Part of a small language model's weights: biases on query, key and value, 5865 steps.
Each number is 200 + 20 x the weight over its row's rms, rounded and kept within 0 to 999. Layers, rows and columns count from 0. The size before them is the row's rms in percent of the matrix's.

# layer 11 MLP gate, 512x192, rms 0.177, rows 81-105, columns 96-191
084,143,197,202,191,167,210,183,185,203,179,225,195,199,211,187,182,190,218,229,186,172,206,201,207,211,218,187,214,215,189,218,193,223,214,216,205,197,200,204,186,202,172,176,181,201,199,252,185,209,210,201,227,207,208,171,225,237,165,219,193,228,202,188,206,219,213,218,172,177,206,186,191,183,166,184,168,247,211,217,255,157,207,197,172,178,172,209,214,203,182,215,190,192,197,201,223
092,175,215,195,157,206,225,191,209,196,185,201,236,193,171,214,196,176,201,209,203,198,194,162,219,207,188,183,234,208,219,210,207,192,162,173,219,213,235,201,221,242,174,199,223,216,191,169,143,170,207,177,198,194,202,212,175,197,199,179,183,200,176,191,171,154,210,213,236,173,194,160,205,220,207,190,179,185,219,204,186,212,192,191,187,219,172,184,214,190,190,186,189,213,181,198,189
100,236,223,189,181,201,194,229,199,238,223,206,199,226,204,192,205,210,169,218,189,201,233,215,206,189,233,219,159,209,230,242,219,184,198,173,174,226,206,221,180,225,196,184,207,196,224,169,216,172,191,225,211,205,174,180,195,194,207,213,220,243,196,184,177,205,189,253,203,197,229,203,188,227,196,198,186,193,164,204,205,208,218,192,204,156,204,203,207,201,192,208,199,186,175,174,204
093,249,205,195,205,272,203,171,217,188,173,180,218,191,165,207,182,184,210,180,228,199,196,185,172,212,201,209,188,178,215,212,207,156,214,171,207,211,200,222,208,199,206,214,198,193,193,195,185,207,178,183,219,205,208,204,219,240,235,224,195,212,168,207,180,218,168,189,226,178,211,191,182,176,176,175,172,192,198,215,206,198,196,214,186,204,200,218,230,194,219,212,176,188,195,187,238
104,235,225,135,197,197,208,238,196,247,217,199,189,186,219,235,218,211,179,176,196,195,191,211,190,202,211,218,194,170,215,208,179,174,217,179,206,163,221,215,199,204,174,198,224,213,207,172,200,205,205,196,191,194,192,224,205,209,217,213,205,194,186,151,155,191,201,181,220,215,195,220,191,216,192,189,184,223,201,195,181,158,206,189,223,182,214,204,206,200,193,201,201,247,222,206,183
103,182,224,194,189,211,208,190,211,222,192,213,215,169,228,195,180,220,208,200,242,170,203,208,236,204,232,212,194,192,190,194,220,220,209,235,177,205,205,192,186,189,214,202,197,196,196,229,212,169,215,187,195,168,198,163,164,190,201,210,183,219,138,212,195,250,191,160,211,190,224,198,212,218,203,184,208,151,184,159,190,184,196,232,175,217,189,197,206,209,195,191,160,188,190,225,205
096,175,192,188,224,187,210,213,233,191,208,211,215,211,216,211,221,187,161,206,219,174,204,182,177,200,183,188,209,199,218,208,215,195,251,173,152,191,209,210,235,197,195,215,198,243,222,208,206,221,229,198,170,219,164,189,189,176,190,207,223,191,184,214,160,190,220,182,229,169,204,228,203,197,213,204,170,177,197,231,182,165,216,211,172,204,233,190,234,204,196,226,230,205,216,200,197
094,195,197,154,224,206,232,188,197,206,205,203,214,196,214,185,187,241,183,191,175,179,204,232,211,192,196,206,194,207,214,147,237,207,194,225,174,212,206,216,212,171,191,227,209,232,184,202,214,162,226,211,222,172,206,197,186,219,227,188,177,189,200,213,173,237,217,196,196,193,184,198,209,251,209,202,218,173,224,172,210,176,210,162,198,213,203,185,228,206,201,224,192,205,202,208,157
099,208,186,225,237,213,204,208,169,184,205,218,230,178,199,175,189,201,140,184,137,200,211,203,192,224,178,181,240,188,214,199,218,196,228,217,224,203,204,191,202,238,223,228,195,189,213,215,196,212,222,177,229,211,210,172,207,185,176,222,186,223,190,212,235,202,174,205,200,197,231,243,219,208,181,197,198,209,211,173,228,205,193,212,194,217,192,203,202,187,207,188,205,204,205,224,179
099,202,180,193,207,181,231,156,233,189,212,207,213,174,224,214,236,226,168,158,185,212,201,182,223,174,187,205,198,183,168,214,206,196,182,202,171,199,227,233,203,184,189,193,181,218,202,214,208,219,219,245,155,214,211,206,206,163,236,212,170,220,201,203,196,213,160,186,212,216,210,197,172,191,223,191,225,208,168,216,210,187,235,203,219,218,167,187,190,212,216,213,196,223,188,234,169
103,191,196,218,207,190,198,208,184,197,185,184,199,155,166,189,187,207,199,185,221,205,191,207,160,247,213,185,180,164,181,218,200,192,177,193,177,239,205,199,192,184,215,174,197,224,213,197,181,207,202,194,202,183,225,208,227,249,216,193,184,235,201,185,202,177,209,195,207,207,198,195,219,199,192,221,210,189,186,206,199,141,195,263,235,205,181,221,184,189,196,198,244,208,212,224,197
090,219,203,205,193,254,193,182,180,217,198,194,215,204,199,206,218,181,204,206,211,208,206,202,233,233,226,177,182,202,191,228,225,216,188,239,177,198,218,230,231,180,220,220,167,221,175,218,239,200,201,157,189,172,204,192,197,174,215,195,238,221,235,176,225,216,238,215,204,201,206,197,204,215,184,205,162,202,185,228,206,196,240,197,203,201,161,208,179,186,205,213,207,221,172,186,211
107,209,178,187,227,248,192,217,216,226,225,218,208,210,220,172,214,215,186,221,178,190,181,199,223,219,175,184,206,214,202,184,171,206,212,200,184,206,206,177,198,204,195,166,203,194,217,194,195,215,172,174,230,182,229,216,230,184,184,191,172,206,179,189,187,214,212,176,205,198,220,185,196,171,198,167,192,187,234,216,218,223,226,160,225,207,195,224,185,177,196,206,188,179,169,196,183
107,215,200,173,209,199,184,166,165,207,208,219,195,202,171,183,185,239,195,217,181,189,212,200,191,181,204,208,194,191,230,265,178,223,224,183,181,201,181,198,191,164,178,215,178,203,225,190,232,201,196,172,180,207,212,228,163,217,207,207,197,166,241,198,212,193,227,217,192,183,163,183,186,205,183,235,191,234,199,203,161,207,189,172,207,193,188,184,184,203,219,201,252,191,202,215,211
103,191,172,219,204,223,215,176,229,186,207,198,194,208,210,191,198,208,206,166,203,195,174,228,190,244,207,207,193,199,206,201,226,199,205,225,219,208,182,182,163,218,181,211,205,173,173,219,199,224,204,233,175,231,198,227,217,197,215,213,209,173,249,193,198,192,230,157,185,184,195,207,232,230,215,206,184,200,201,219,179,227,183,190,223,188,243,200,231,171,207,253,187,205,229,225,198
102,227,200,196,194,221,196,226,199,203,234,206,201,166,204,206,198,185,234,185,211,199,163,229,230,169,173,194,156,189,202,199,219,223,172,244,177,207,177,179,197,216,203,204,208,200,227,206,201,213,203,232,229,203,209,211,196,184,212,206,203,202,245,207,205,208,167,186,254,228,202,175,211,229,248,185,175,200,220,195,194,190,192,191,204,221,174,214,197,209,189,236,203,191,172,215,188
093,198,193,243,239,175,240,212,211,221,201,189,200,205,202,172,176,180,218,206,170,200,183,185,223,203,178,160,215,210,230,234,200,201,195,210,214,192,179,183,202,215,186,191,175,184,214,225,194,173,214,216,231,203,175,197,139,225,200,214,195,189,167,184,189,178,217,185,196,197,226,186,225,203,192,193,195,194,212,188,207,207,186,213,205,225,181,206,209,224,219,232,209,185,216,215,199
108,204,203,182,185,194,198,214,210,220,194,175,211,212,194,214,177,230,179,199,217,169,210,191,212,187,225,161,216,196,206,216,208,225,206,248,212,180,200,216,156,230,213,217,196,219,192,163,163,173,203,261,229,209,188,192,212,184,187,200,180,204,189,208,187,190,204,204,151,213,211,212,187,177,189,171,209,199,216,224,206,249,203,220,199,194,217,220,189,186,189,198,191,222,174,246,188
101,190,166,196,198,189,185,218,178,219,190,207,199,188,221,181,190,248,188,197,213,181,216,213,192,232,184,155,168,171,202,182,200,222,204,219,209,226,200,186,208,184,215,204,222,201,181,202,187,180,179,189,204,218,195,212,195,175,212,196,178,231,191,197,184,196,146,205,182,206,198,164,159,210,184,209,199,176,194,216,200,153,210,177,203,200,186,213,162,207,199,190,188,219,195,205,189
086,197,180,193,218,202,198,203,232,212,181,212,153,242,213,203,235,195,184,220,235,238,183,160,193,233,138,190,193,211,211,239,207,239,203,213,172,182,191,201,170,158,202,202,190,215,240,201,192,195,201,201,191,174,192,135,185,193,191,191,216,179,234,206,217,220,196,195,229,209,233,219,188,214,186,198,195,177,184,207,150,205,195,188,171,189,235,203,216,194,219,220,181,207,183,204,166
099,220,195,178,189,188,185,180,209,186,218,200,195,190,193,217,211,209,182,198,203,203,179,197,186,219,179,175,189,188,176,222,192,179,216,194,220,225,218,169,179,226,224,202,223,233,230,229,197,205,230,214,201,177,218,197,218,206,190,184,184,173,202,203,156,214,182,227,204,145,226,182,170,224,176,209,189,206,214,186,186,241,208,215,213,196,232,195,203,248,172,195,244,199,191,184,201
099,182,197,221,212,217,194,185,212,227,173,206,211,197,180,228,181,238,213,228,206,219,183,198,203,181,207,197,234,199,200,204,206,195,196,260,208,183,153,170,184,199,210,198,178,194,214,211,202,208,177,223,223,238,192,163,183,173,176,187,179,274,206,202,199,189,237,189,190,205,197,180,142,238,204,210,180,221,207,201,177,187,215,190,213,178,184,187,205,210,217,208,235,196,224,181,181
093,195,203,208,183,209,200,186,220,227,190,218,161,198,196,180,152,213,185,181,203,204,222,210,224,223,165,225,196,219,171,172,185,192,174,205,206,207,183,217,231,169,193,195,208,197,236,239,219,219,225,157,192,189,202,211,225,205,199,217,220,199,221,168,186,204,163,228,196,219,206,217,206,169,186,196,202,196,210,228,212,220,207,195,232,186,192,197,211,205,176,197,184,219,211,179,205
098,196,198,196,155,202,205,262,182,192,193,178,198,220,182,188,222,189,210,172,192,170,189,224,196,200,189,207,232,209,173,188,207,184,249,211,191,225,217,188,187,218,182,196,227,213,194,215,217,194,191,179,180,199,200,190,205,214,198,212,215,204,231,147,212,201,218,185,213,194,195,222,205,195,199,211,180,176,192,165,198,186,214,198,202,181,218,209,220,200,225,231,184,205,210,187,250
099,200,206,234,192,207,224,210,222,224,212,240,198,168,173,201,186,215,170,222,206,223,211,221,212,214,219,175,158,201,185,207,211,201,186,193,202,191,226,220,188,220,211,172,190,205,205,187,182,182,204,194,208,203,235,237,207,209,227,185,184,220,215,202,223,182,208,206,193,156,224,194,172,194,190,191,210,161,236,199,231,214,207,237,161,228,207,180,178,227,191,189,233,182,163,234,205
# layer 11 MLP up, 512x192, rms 0.189, rows 81-104, columns 96-191
092,202,215,212,172,224,187,225,189,190,220,184,186,201,222,208,194,164,213,210,180,190,195,183,229,206,189,173,235,205,185,186,185,186,253,202,185,193,177,172,216,209,193,207,205,197,169,225,194,181,201,205,206,176,189,190,205,221,178,200,188,168,175,217,224,209,188,210,196,222,202,191,168,220,191,211,182,193,233,194,186,188,187,200,229,168,200,180,196,195,209,174,222,209,216,158,205
096,166,196,213,177,186,211,225,192,185,200,179,210,170,183,221,191,163,190,202,165,174,192,176,232,206,193,173,194,205,201,185,190,209,212,221,213,175,221,217,207,225,189,230,205,187,196,239,194,186,201,165,221,222,200,224,190,182,219,207,229,232,212,198,184,169,206,197,189,222,180,217,196,209,190,211,245,175,191,229,222,230,216,160,188,167,209,186,186,152,180,206,209,176,209,186,192
099,207,196,205,180,245,185,188,216,209,232,160,193,178,211,199,232,239,190,197,217,217,194,230,193,190,171,185,151,216,192,214,206,217,201,181,198,180,216,190,183,192,196,210,180,193,192,188,199,241,187,192,167,193,218,206,157,230,242,220,207,217,217,209,209,205,208,198,186,163,215,187,189,222,222,225,216,203,186,199,227,182,178,197,215,236,190,217,209,215,192,218,155,208,192,173,183
093,222,163,211,236,222,205,166,202,187,212,206,236,209,212,235,177,195,200,200,207,229,187,195,192,175,192,192,210,213,198,187,228,179,181,159,214,189,219,215,179,164,189,216,218,184,232,216,199,205,231,197,170,185,224,185,218,192,218,190,181,215,180,167,208,209,177,171,205,186,236,189,221,198,207,206,189,201,200,218,201,216,240,188,183,208,180,219,203,180,219,184,178,211,159,197,204
106,179,176,198,212,219,172,182,181,215,221,218,175,219,214,226,216,200,185,202,232,212,207,190,200,217,193,203,201,218,206,209,160,221,207,208,200,198,182,192,221,188,253,199,180,223,218,207,188,165,195,204,236,236,200,185,181,227,186,190,217,195,178,211,191,218,191,213,175,169,209,192,226,194,218,202,216,205,195,173,210,201,174,187,219,175,177,183,201,191,245,196,236,185,185,196,190
097,173,213,215,173,206,189,192,171,160,180,171,200,200,177,172,216,174,182,225,210,195,225,205,167,215,172,198,191,188,226,237,214,191,194,175,197,215,180,194,204,180,192,199,231,192,177,197,227,200,186,209,187,210,225,180,198,177,201,210,214,176,191,203,235,180,183,201,212,185,244,199,190,223,205,188,192,187,195,215,229,191,194,201,183,211,216,230,179,219,179,239,212,197,176,194,214
097,174,189,185,209,201,196,173,205,200,180,215,211,212,196,189,202,205,201,195,209,217,222,195,194,180,169,202,186,254,166,188,215,200,218,203,200,193,198,236,220,198,203,170,230,233,171,140,198,175,207,159,221,202,229,180,214,189,233,188,189,207,221,231,195,197,192,230,194,189,220,217,176,235,193,183,191,207,187,201,209,238,199,182,231,168,207,178,205,199,166,203,199,189,160,188,192
095,198,197,202,181,213,172,208,198,216,193,194,186,189,177,208,223,195,210,188,207,176,169,194,182,201,213,197,204,211,207,199,193,178,193,219,179,191,169,181,202,178,229,177,187,196,233,190,193,224,203,183,211,213,194,185,205,159,224,179,156,202,185,244,187,189,197,199,227,170,181,196,166,141,193,187,211,184,195,201,191,205,201,207,196,164,218,186,192,231,186,226,194,197,190,181,235
100,204,205,198,220,219,169,195,184,184,260,177,196,188,215,183,200,224,189,190,216,255,175,211,183,196,166,196,184,195,222,212,235,232,207,182,162,197,220,194,181,223,203,197,192,211,191,181,187,208,210,212,219,213,222,180,172,231,210,212,166,193,204,208,186,187,219,174,227,210,197,220,172,175,209,231,230,208,215,169,206,211,206,201,185,157,224,206,196,187,165,178,179,190,208,246,178
094,166,180,214,175,221,184,188,185,208,213,194,230,202,222,202,222,178,181,178,198,201,182,226,179,220,200,200,233,261,222,213,177,198,189,225,184,213,225,190,197,224,215,191,198,211,200,214,173,211,178,205,218,218,186,202,239,188,209,215,176,171,195,201,172,183,199,231,181,229,187,215,222,205,164,238,179,192,213,192,212,205,217,171,195,224,207,174,240,214,212,196,185,206,220,203,198
100,191,219,244,200,191,196,212,200,215,203,197,207,216,216,178,212,217,183,219,192,207,235,217,196,194,218,210,238,232,211,164,200,196,173,181,217,196,206,207,175,190,228,218,210,213,193,200,211,204,191,245,196,184,202,201,185,160,180,199,222,202,170,187,224,213,208,218,207,218,170,169,207,185,262,184,245,216,191,169,182,221,217,223,170,176,216,223,194,230,226,208,187,196,203,212,233
097,197,207,216,216,180,182,209,168,196,238,203,193,188,158,205,199,213,211,208,202,167,229,186,187,190,152,191,224,231,237,208,203,212,195,174,193,164,199,191,203,221,224,191,191,210,186,187,181,233,203,186,162,192,180,224,210,213,206,262,165,198,188,210,224,229,200,206,173,193,177,194,222,216,185,191,196,177,207,216,192,183,227,228,225,200,206,176,226,196,132,223,227,189,186,192,215
104,206,209,216,227,229,236,220,192,207,161,213,184,195,214,180,190,218,204,194,199,201,232,215,214,171,196,173,200,213,222,205,231,195,175,207,176,197,219,193,200,209,235,191,244,197,215,192,236,195,160,188,244,203,214,180,229,210,199,227,201,215,192,231,165,224,204,175,211,216,201,165,193,189,202,151,231,147,171,164,199,199,215,173,177,235,181,220,177,180,223,215,196,206,186,194,234
105,228,215,192,230,207,208,208,186,220,196,210,178,190,183,194,267,198,186,200,193,183,225,185,226,230,208,172,173,233,183,225,176,224,212,217,216,209,218,207,218,216,186,202,206,193,199,202,193,175,192,210,210,185,202,202,177,174,203,244,200,195,179,179,241,200,185,180,215,176,183,195,214,180,221,181,211,194,202,226,158,193,179,189,199,220,181,166,224,198,237,180,219,211,185,190,217
102,170,194,161,184,183,163,195,199,241,190,207,197,254,202,188,204,227,198,169,197,179,193,237,216,199,184,223,201,181,195,166,178,202,187,198,184,196,180,233,214,198,202,201,203,141,183,232,168,196,176,181,226,165,221,194,173,180,186,179,191,205,205,235,207,195,224,194,194,201,213,236,160,191,182,196,193,186,178,163,206,184,192,215,195,192,183,258,190,230,200,197,220,188,188,190,203
104,202,193,233,222,180,215,199,165,191,190,219,229,191,208,161,197,191,186,188,215,201,200,211,195,218,209,214,198,239,208,217,201,212,224,205,226,174,211,213,175,183,238,205,199,180,186,211,213,216,206,184,184,243,168,199,186,206,210,220,166,208,191,172,249,185,191,181,190,176,196,184,152,194,190,185,232,236,188,216,211,166,221,196,188,197,235,181,204,179,167,172,210,211,191,208,216
099,197,208,175,180,201,206,197,221,168,162,186,231,200,166,197,201,220,184,152,184,211,190,177,160,194,196,229,162,186,200,179,177,206,186,187,210,202,205,215,211,199,216,198,208,270,200,200,199,202,202,202,171,184,211,216,230,188,203,203,197,125,177,201,215,207,184,233,198,159,206,214,179,208,192,151,204,163,202,222,182,179,243,203,189,195,244,224,183,184,213,192,180,216,199,209,210
098,192,192,230,228,171,193,229,214,196,197,193,182,182,182,186,182,230,225,205,221,234,194,223,215,162,174,197,221,188,171,202,199,219,174,274,213,169,213,191,198,168,181,214,201,157,226,172,161,222,169,211,169,177,220,204,195,195,181,229,201,241,190,229,172,183,215,172,176,192,206,213,185,179,190,170,226,218,219,180,169,203,185,201,174,210,230,184,216,174,186,182,227,208,156,220,191
097,186,202,227,201,235,217,179,233,187,209,182,191,173,196,211,211,166,176,220,160,233,175,180,182,187,193,203,198,222,173,181,198,180,165,180,214,209,198,220,181,213,191,247,213,214,195,186,214,213,222,169,194,227,172,211,212,215,209,213,193,202,231,194,179,260,186,193,181,183,185,203,233,197,207,198,188,197,208,170,203,181,213,199,231,188,227,213,167,195,182,210,220,194,184,235,236
090,224,197,197,223,207,180,211,191,222,177,211,183,180,183,190,204,200,221,221,187,176,211,197,176,200,177,223,236,212,183,228,203,245,188,209,187,176,207,213,216,167,198,227,180,234,221,209,205,198,206,193,166,194,174,157,196,217,194,215,200,157,244,216,202,190,215,185,224,211,232,229,179,181,200,218,173,188,192,205,188,211,186,234,169,203,218,164,198,198,223,190,187,193,185,221,178
100,208,218,244,173,209,198,194,196,190,184,239,194,187,171,194,194,226,200,218,211,215,209,150,211,208,218,217,235,220,180,155,225,193,213,202,182,204,178,189,182,211,194,194,215,179,202,210,224,233,179,167,180,190,191,197,229,186,195,209,190,208,178,178,231,210,215,197,158,187,175,207,161,189,196,187,199,212,219,217,200,222,223,219,196,185,192,177,212,243,203,172,188,214,179,219,193
105,158,210,180,219,250,176,222,227,191,191,224,183,219,193,176,224,202,208,185,207,217,180,210,186,208,168,247,188,158,185,176,206,222,208,214,211,194,204,183,216,216,207,180,217,181,186,191,185,224,194,211,217,201,180,203,166,184,172,193,245,205,212,186,169,192,218,167,213,224,180,176,212,223,202,204,222,209,182,217,184,154,195,222,195,199,176,198,217,212,209,183,241,194,195,211,195
097,229,171,199,213,153,182,200,198,177,171,220,214,176,199,192,206,208,166,193,209,182,189,185,208,205,207,197,239,154,191,208,224,189,210,168,160,187,222,196,181,190,194,228,207,184,198,188,196,215,181,217,188,172,219,236,200,202,213,198,225,182,220,189,191,231,203,199,225,212,181,214,222,169,179,202,222,207,201,208,199,213,182,188,200,187,213,205,194,183,185,221,189,200,209,176,182
099,217,245,181,205,215,227,223,210,208,198,207,186,217,168,218,236,215,213,219,229,230,188,198,231,168,173,212,212,199,218,193,192,213,182,210,209,225,198,198,208,181,212,191,209,206,164,211,162,212,168,202,210,206,178,228,219,243,208,218,209,208,183,204,208,223,154,218,219,216,223,187,198,215,230,203,166,245,184,184,179,204,186,234,220,238,152,197,198,174,210,214,209,196,169,187,138
# layer 11 MLP down (transposed), 512x192, rms 0.109, rows 81-104, columns 96-191
089,211,196,162,210,211,189,194,196,219,181,236,214,197,182,174,220,184,199,171,222,240,227,215,210,184,175,229,218,193,207,173,202,212,189,223,208,213,201,200,199,188,202,217,198,242,209,168,210,203,195,208,191,205,199,201,199,195,247,191,214,201,204,221,178,210,224,211,240,221,200,215,244,182,216,184,241,220,201,183,213,175,217,225,208,219,211,207,205,182,184,208,221,196,177,211,187
093,247,189,196,141,230,173,198,195,177,183,205,184,178,219,174,221,197,222,216,234,183,167,196,196,208,189,223,214,228,208,184,214,199,211,211,192,166,175,205,199,194,258,178,200,233,217,191,211,208,196,214,185,202,184,178,215,209,186,212,207,224,202,205,238,210,221,205,188,191,209,164,190,195,201,220,172,212,146,216,167,177,210,244,174,210,228,223,162,221,209,190,184,215,218,199,185
104,181,185,198,175,201,182,172,205,207,200,204,207,202,210,212,176,210,212,203,176,192,193,216,183,185,178,185,208,183,191,210,175,211,213,177,213,228,205,199,225,182,187,180,253,183,174,194,251,174,220,199,189,193,220,216,165,170,212,210,199,221,177,180,191,198,236,223,173,195,211,214,212,165,175,247,163,185,189,160,214,169,196,222,205,207,217,162,223,147,202,216,188,226,193,186,222
095,190,220,192,224,195,201,210,236,210,194,216,213,207,205,222,187,223,194,173,192,248,233,203,182,217,174,215,240,200,207,190,194,181,169,215,171,211,179,207,211,216,183,188,140,212,201,234,216,193,201,168,213,217,217,210,254,193,188,184,171,193,165,175,243,231,211,201,196,188,217,191,194,194,186,217,196,194,166,198,206,190,208,215,176,169,225,259,233,215,202,202,182,179,186,196,239
101,175,233,182,192,206,149,240,213,215,214,206,224,208,173,185,210,226,206,221,188,165,213,205,185,238,179,196,212,233,213,180,212,210,191,239,190,216,192,193,209,209,211,235,213,236,232,229,201,227,208,224,195,172,217,186,163,213,236,182,218,206,184,211,195,204,205,208,214,184,201,179,219,250,230,212,200,198,178,215,181,194,230,174,221,188,172,201,224,186,197,220,210,218,225,217,202
100,224,205,173,213,178,204,185,221,218,210,219,191,193,209,203,247,207,204,221,205,208,206,154,212,239,174,223,206,189,183,166,210,211,194,201,212,165,177,210,217,226,191,199,190,209,171,209,181,227,256,210,219,207,202,225,183,182,248,208,231,184,171,197,173,196,185,201,203,190,200,198,182,209,172,187,240,223,210,198,208,170,231,208,192,206,236,203,236,174,212,231,203,208,213,172,177
097,221,197,214,226,199,223,188,189,189,194,198,215,212,217,197,144,190,214,149,177,213,203,191,190,190,193,225,153,220,191,233,177,183,209,202,216,196,210,198,203,189,219,163,206,216,167,166,200,213,197,253,196,225,179,204,211,163,195,199,219,216,158,196,210,218,203,200,188,178,182,214,210,197,199,198,166,204,196,170,201,209,191,196,207,214,200,177,191,174,209,198,144,186,200,215,200
097,224,230,209,157,216,199,219,189,214,207,182,185,175,180,189,146,197,220,195,199,215,204,175,199,209,187,219,177,162,185,203,211,195,185,180,209,218,206,220,153,208,213,220,233,199,205,150,202,206,192,219,204,165,201,207,222,213,213,166,196,256,194,189,176,205,175,213,212,192,222,176,212,208,178,205,200,191,224,202,221,217,202,187,195,193,216,180,207,213,188,193,216,210,215,239,200
092,193,175,209,190,177,205,207,211,190,200,215,207,190,191,195,198,196,204,192,203,191,188,230,189,189,213,179,213,200,199,233,205,188,210,197,186,221,191,205,182,233,214,212,220,171,183,181,194,206,196,197,220,157,182,196,240,193,187,202,151,192,213,185,181,191,222,227,204,185,181,166,196,173,230,197,198,190,180,166,178,178,222,208,207,177,235,182,199,208,204,222,183,202,234,230,211
095,212,181,196,227,216,232,178,155,178,169,156,192,173,189,224,234,179,203,164,192,207,184,184,214,224,233,175,225,201,216,193,205,205,232,174,205,215,211,221,191,197,196,189,243,227,197,216,219,199,176,191,160,168,219,214,189,227,196,198,220,230,228,221,218,206,192,184,192,150,185,208,208,200,191,213,186,214,191,165,199,254,204,216,245,186,199,196,206,180,204,210,194,187,202,216,188
097,228,158,192,218,181,210,181,214,182,176,186,159,220,187,222,205,169,192,216,236,193,221,180,173,201,195,210,211,202,187,207,215,178,213,176,209,174,205,212,212,240,182,212,231,187,206,198,230,202,187,244,201,202,165,240,206,192,206,227,221,203,175,149,213,180,198,200,193,200,191,201,168,199,221,249,165,190,258,218,196,208,223,192,191,212,218,198,199,172,235,164,184,249,224,178,195
099,187,217,205,223,185,242,192,200,176,198,228,199,215,206,199,167,204,216,228,211,221,207,179,220,192,182,218,224,192,222,209,189,183,187,184,199,173,210,212,164,182,233,223,188,183,186,238,195,211,222,198,180,208,199,184,180,188,213,205,213,172,217,176,211,197,192,189,201,180,217,192,208,185,187,183,207,189,210,227,199,232,219,196,239,214,224,190,198,190,177,195,174,165,202,191,183
105,177,210,188,183,172,175,217,174,203,186,141,223,178,227,207,204,219,199,214,194,203,188,179,205,207,217,182,180,194,186,194,163,218,186,223,224,177,187,165,147,198,199,232,204,208,210,173,179,169,192,213,204,245,213,203,213,206,207,164,192,183,179,227,208,179,199,205,204,190,184,184,183,208,202,211,192,183,212,168,225,232,196,195,185,192,201,187,207,225,213,194,222,196,199,200,216
102,183,187,199,181,172,216,202,204,188,206,213,217,192,204,215,184,214,211,190,199,218,197,202,183,166,185,202,177,187,193,224,210,156,206,157,206,209,208,214,203,229,213,198,225,202,202,210,211,185,162,199,207,213,215,199,201,170,203,191,208,146,190,195,160,146,219,191,202,219,174,201,201,198,183,199,190,207,170,199,244,160,181,178,156,221,176,173,204,221,210,221,206,182,192,183,170
108,169,231,177,205,213,188,214,204,196,217,185,181,184,204,203,214,188,216,215,185,154,201,192,221,191,215,160,192,227,198,192,214,175,175,170,196,187,171,224,197,187,229,170,260,211,193,187,190,191,181,202,222,187,232,194,190,186,218,200,174,213,240,167,202,229,225,191,201,177,221,207,174,193,220,233,223,180,183,184,183,203,240,188,213,170,179,212,179,164,175,220,204,220,202,189,209
103,233,193,201,174,200,191,204,158,208,186,183,207,209,165,198,219,171,166,227,169,199,205,202,189,207,224,180,182,180,229,196,220,206,207,194,209,225,205,241,223,202,176,156,198,182,202,176,223,212,177,188,208,201,257,209,201,212,172,199,213,198,216,181,198,188,193,174,201,189,188,192,235,240,174,225,171,224,187,181,204,177,197,215,201,195,165,165,192,196,217,201,203,215,154,164,196
100,208,170,240,198,168,194,171,177,205,211,170,190,229,184,179,176,203,162,241,217,238,194,176,188,217,213,210,198,219,223,233,210,237,185,192,227,198,228,164,207,212,221,230,193,224,227,191,205,199,216,197,182,215,194,186,227,204,218,180,228,258,176,187,186,196,203,200,208,194,200,211,200,228,221,230,207,192,203,212,186,238,212,174,190,222,176,229,201,193,193,192,229,221,218,183,181
106,158,205,190,184,190,234,200,186,196,219,176,206,185,193,224,193,167,236,223,206,200,177,237,163,183,200,235,183,196,173,220,208,196,202,198,196,209,196,183,194,189,172,185,162,221,207,190,181,194,199,234,197,237,250,201,266,235,203,187,199,203,194,206,176,214,201,196,189,202,209,208,196,224,179,217,194,220,214,179,188,193,158,233,197,194,170,186,227,183,185,203,190,204,226,165,213
099,187,211,193,182,183,165,201,202,189,176,183,167,180,209,201,210,199,180,206,163,196,179,182,185,218,205,224,222,176,188,163,200,209,206,156,202,196,232,213,205,176,173,221,183,191,176,194,223,225,188,183,223,176,211,190,179,228,205,231,197,193,178,226,197,217,169,179,171,217,203,174,204,179,186,210,230,219,224,176,209,177,210,157,191,178,190,209,185,221,181,213,172,198,202,184,197
089,209,189,223,217,200,260,200,194,188,203,221,186,206,186,205,190,202,204,200,214,190,181,205,176,227,196,194,198,216,215,225,228,195,224,188,201,211,171,214,204,203,185,190,178,208,235,199,180,205,194,182,162,210,211,164,200,200,217,207,184,207,207,243,181,217,195,224,194,198,251,212,189,166,202,192,188,176,209,186,205,209,196,206,183,227,192,209,183,195,163,201,188,182,210,180,204
096,200,205,170,177,196,173,228,221,178,187,183,213,192,209,184,208,176,212,214,201,214,216,171,210,192,218,180,208,184,216,229,193,221,221,214,162,218,210,171,215,231,220,184,201,228,189,199,211,201,214,204,171,205,194,208,184,176,220,244,175,234,227,168,204,210,198,153,187,199,244,207,209,187,214,169,183,215,180,210,180,184,207,227,198,206,179,172,190,186,190,191,225,183,184,207,156
099,207,178,223,221,193,202,201,197,208,214,183,171,193,234,176,199,204,205,190,168,199,185,161,190,204,207,137,165,174,168,216,201,198,151,188,182,222,204,195,229,219,222,215,174,202,197,210,200,199,233,199,189,225,241,195,232,193,184,229,188,200,190,227,217,209,171,169,210,192,206,187,221,199,187,209,208,189,197,190,202,175,206,192,201,178,209,218,191,181,174,259,175,205,191,172,184
098,235,154,214,206,192,228,192,205,226,186,192,215,183,210,220,245,237,175,188,183,188,178,212,181,200,190,179,190,187,179,184,176,200,199,220,203,186,203,181,197,212,183,217,202,223,192,203,170,193,215,215,204,242,171,203,190,213,208,185,257,221,158,234,188,212,203,228,161,169,191,186,207,211,211,214,192,195,193,229,213,173,190,202,185,211,195,188,195,195,204,215,199,207,186,185,250
098,218,185,240,186,147,203,223,195,239,204,191,211,216,195,198,208,204,211,219,217,164,209,222,222,245,166,178,201,172,216,176,200,179,207,161,234,193,214,200,183,236,232,195,211,181,194,193,205,228,191,213,218,195,216,233,195,193,189,193,193,216,189,192,183,174,201,226,212,210,249,198,230,181,229,240,195,215,165,224,209,193,176,215,217,163,196,187,199,160,185,222,237,200,204,195,234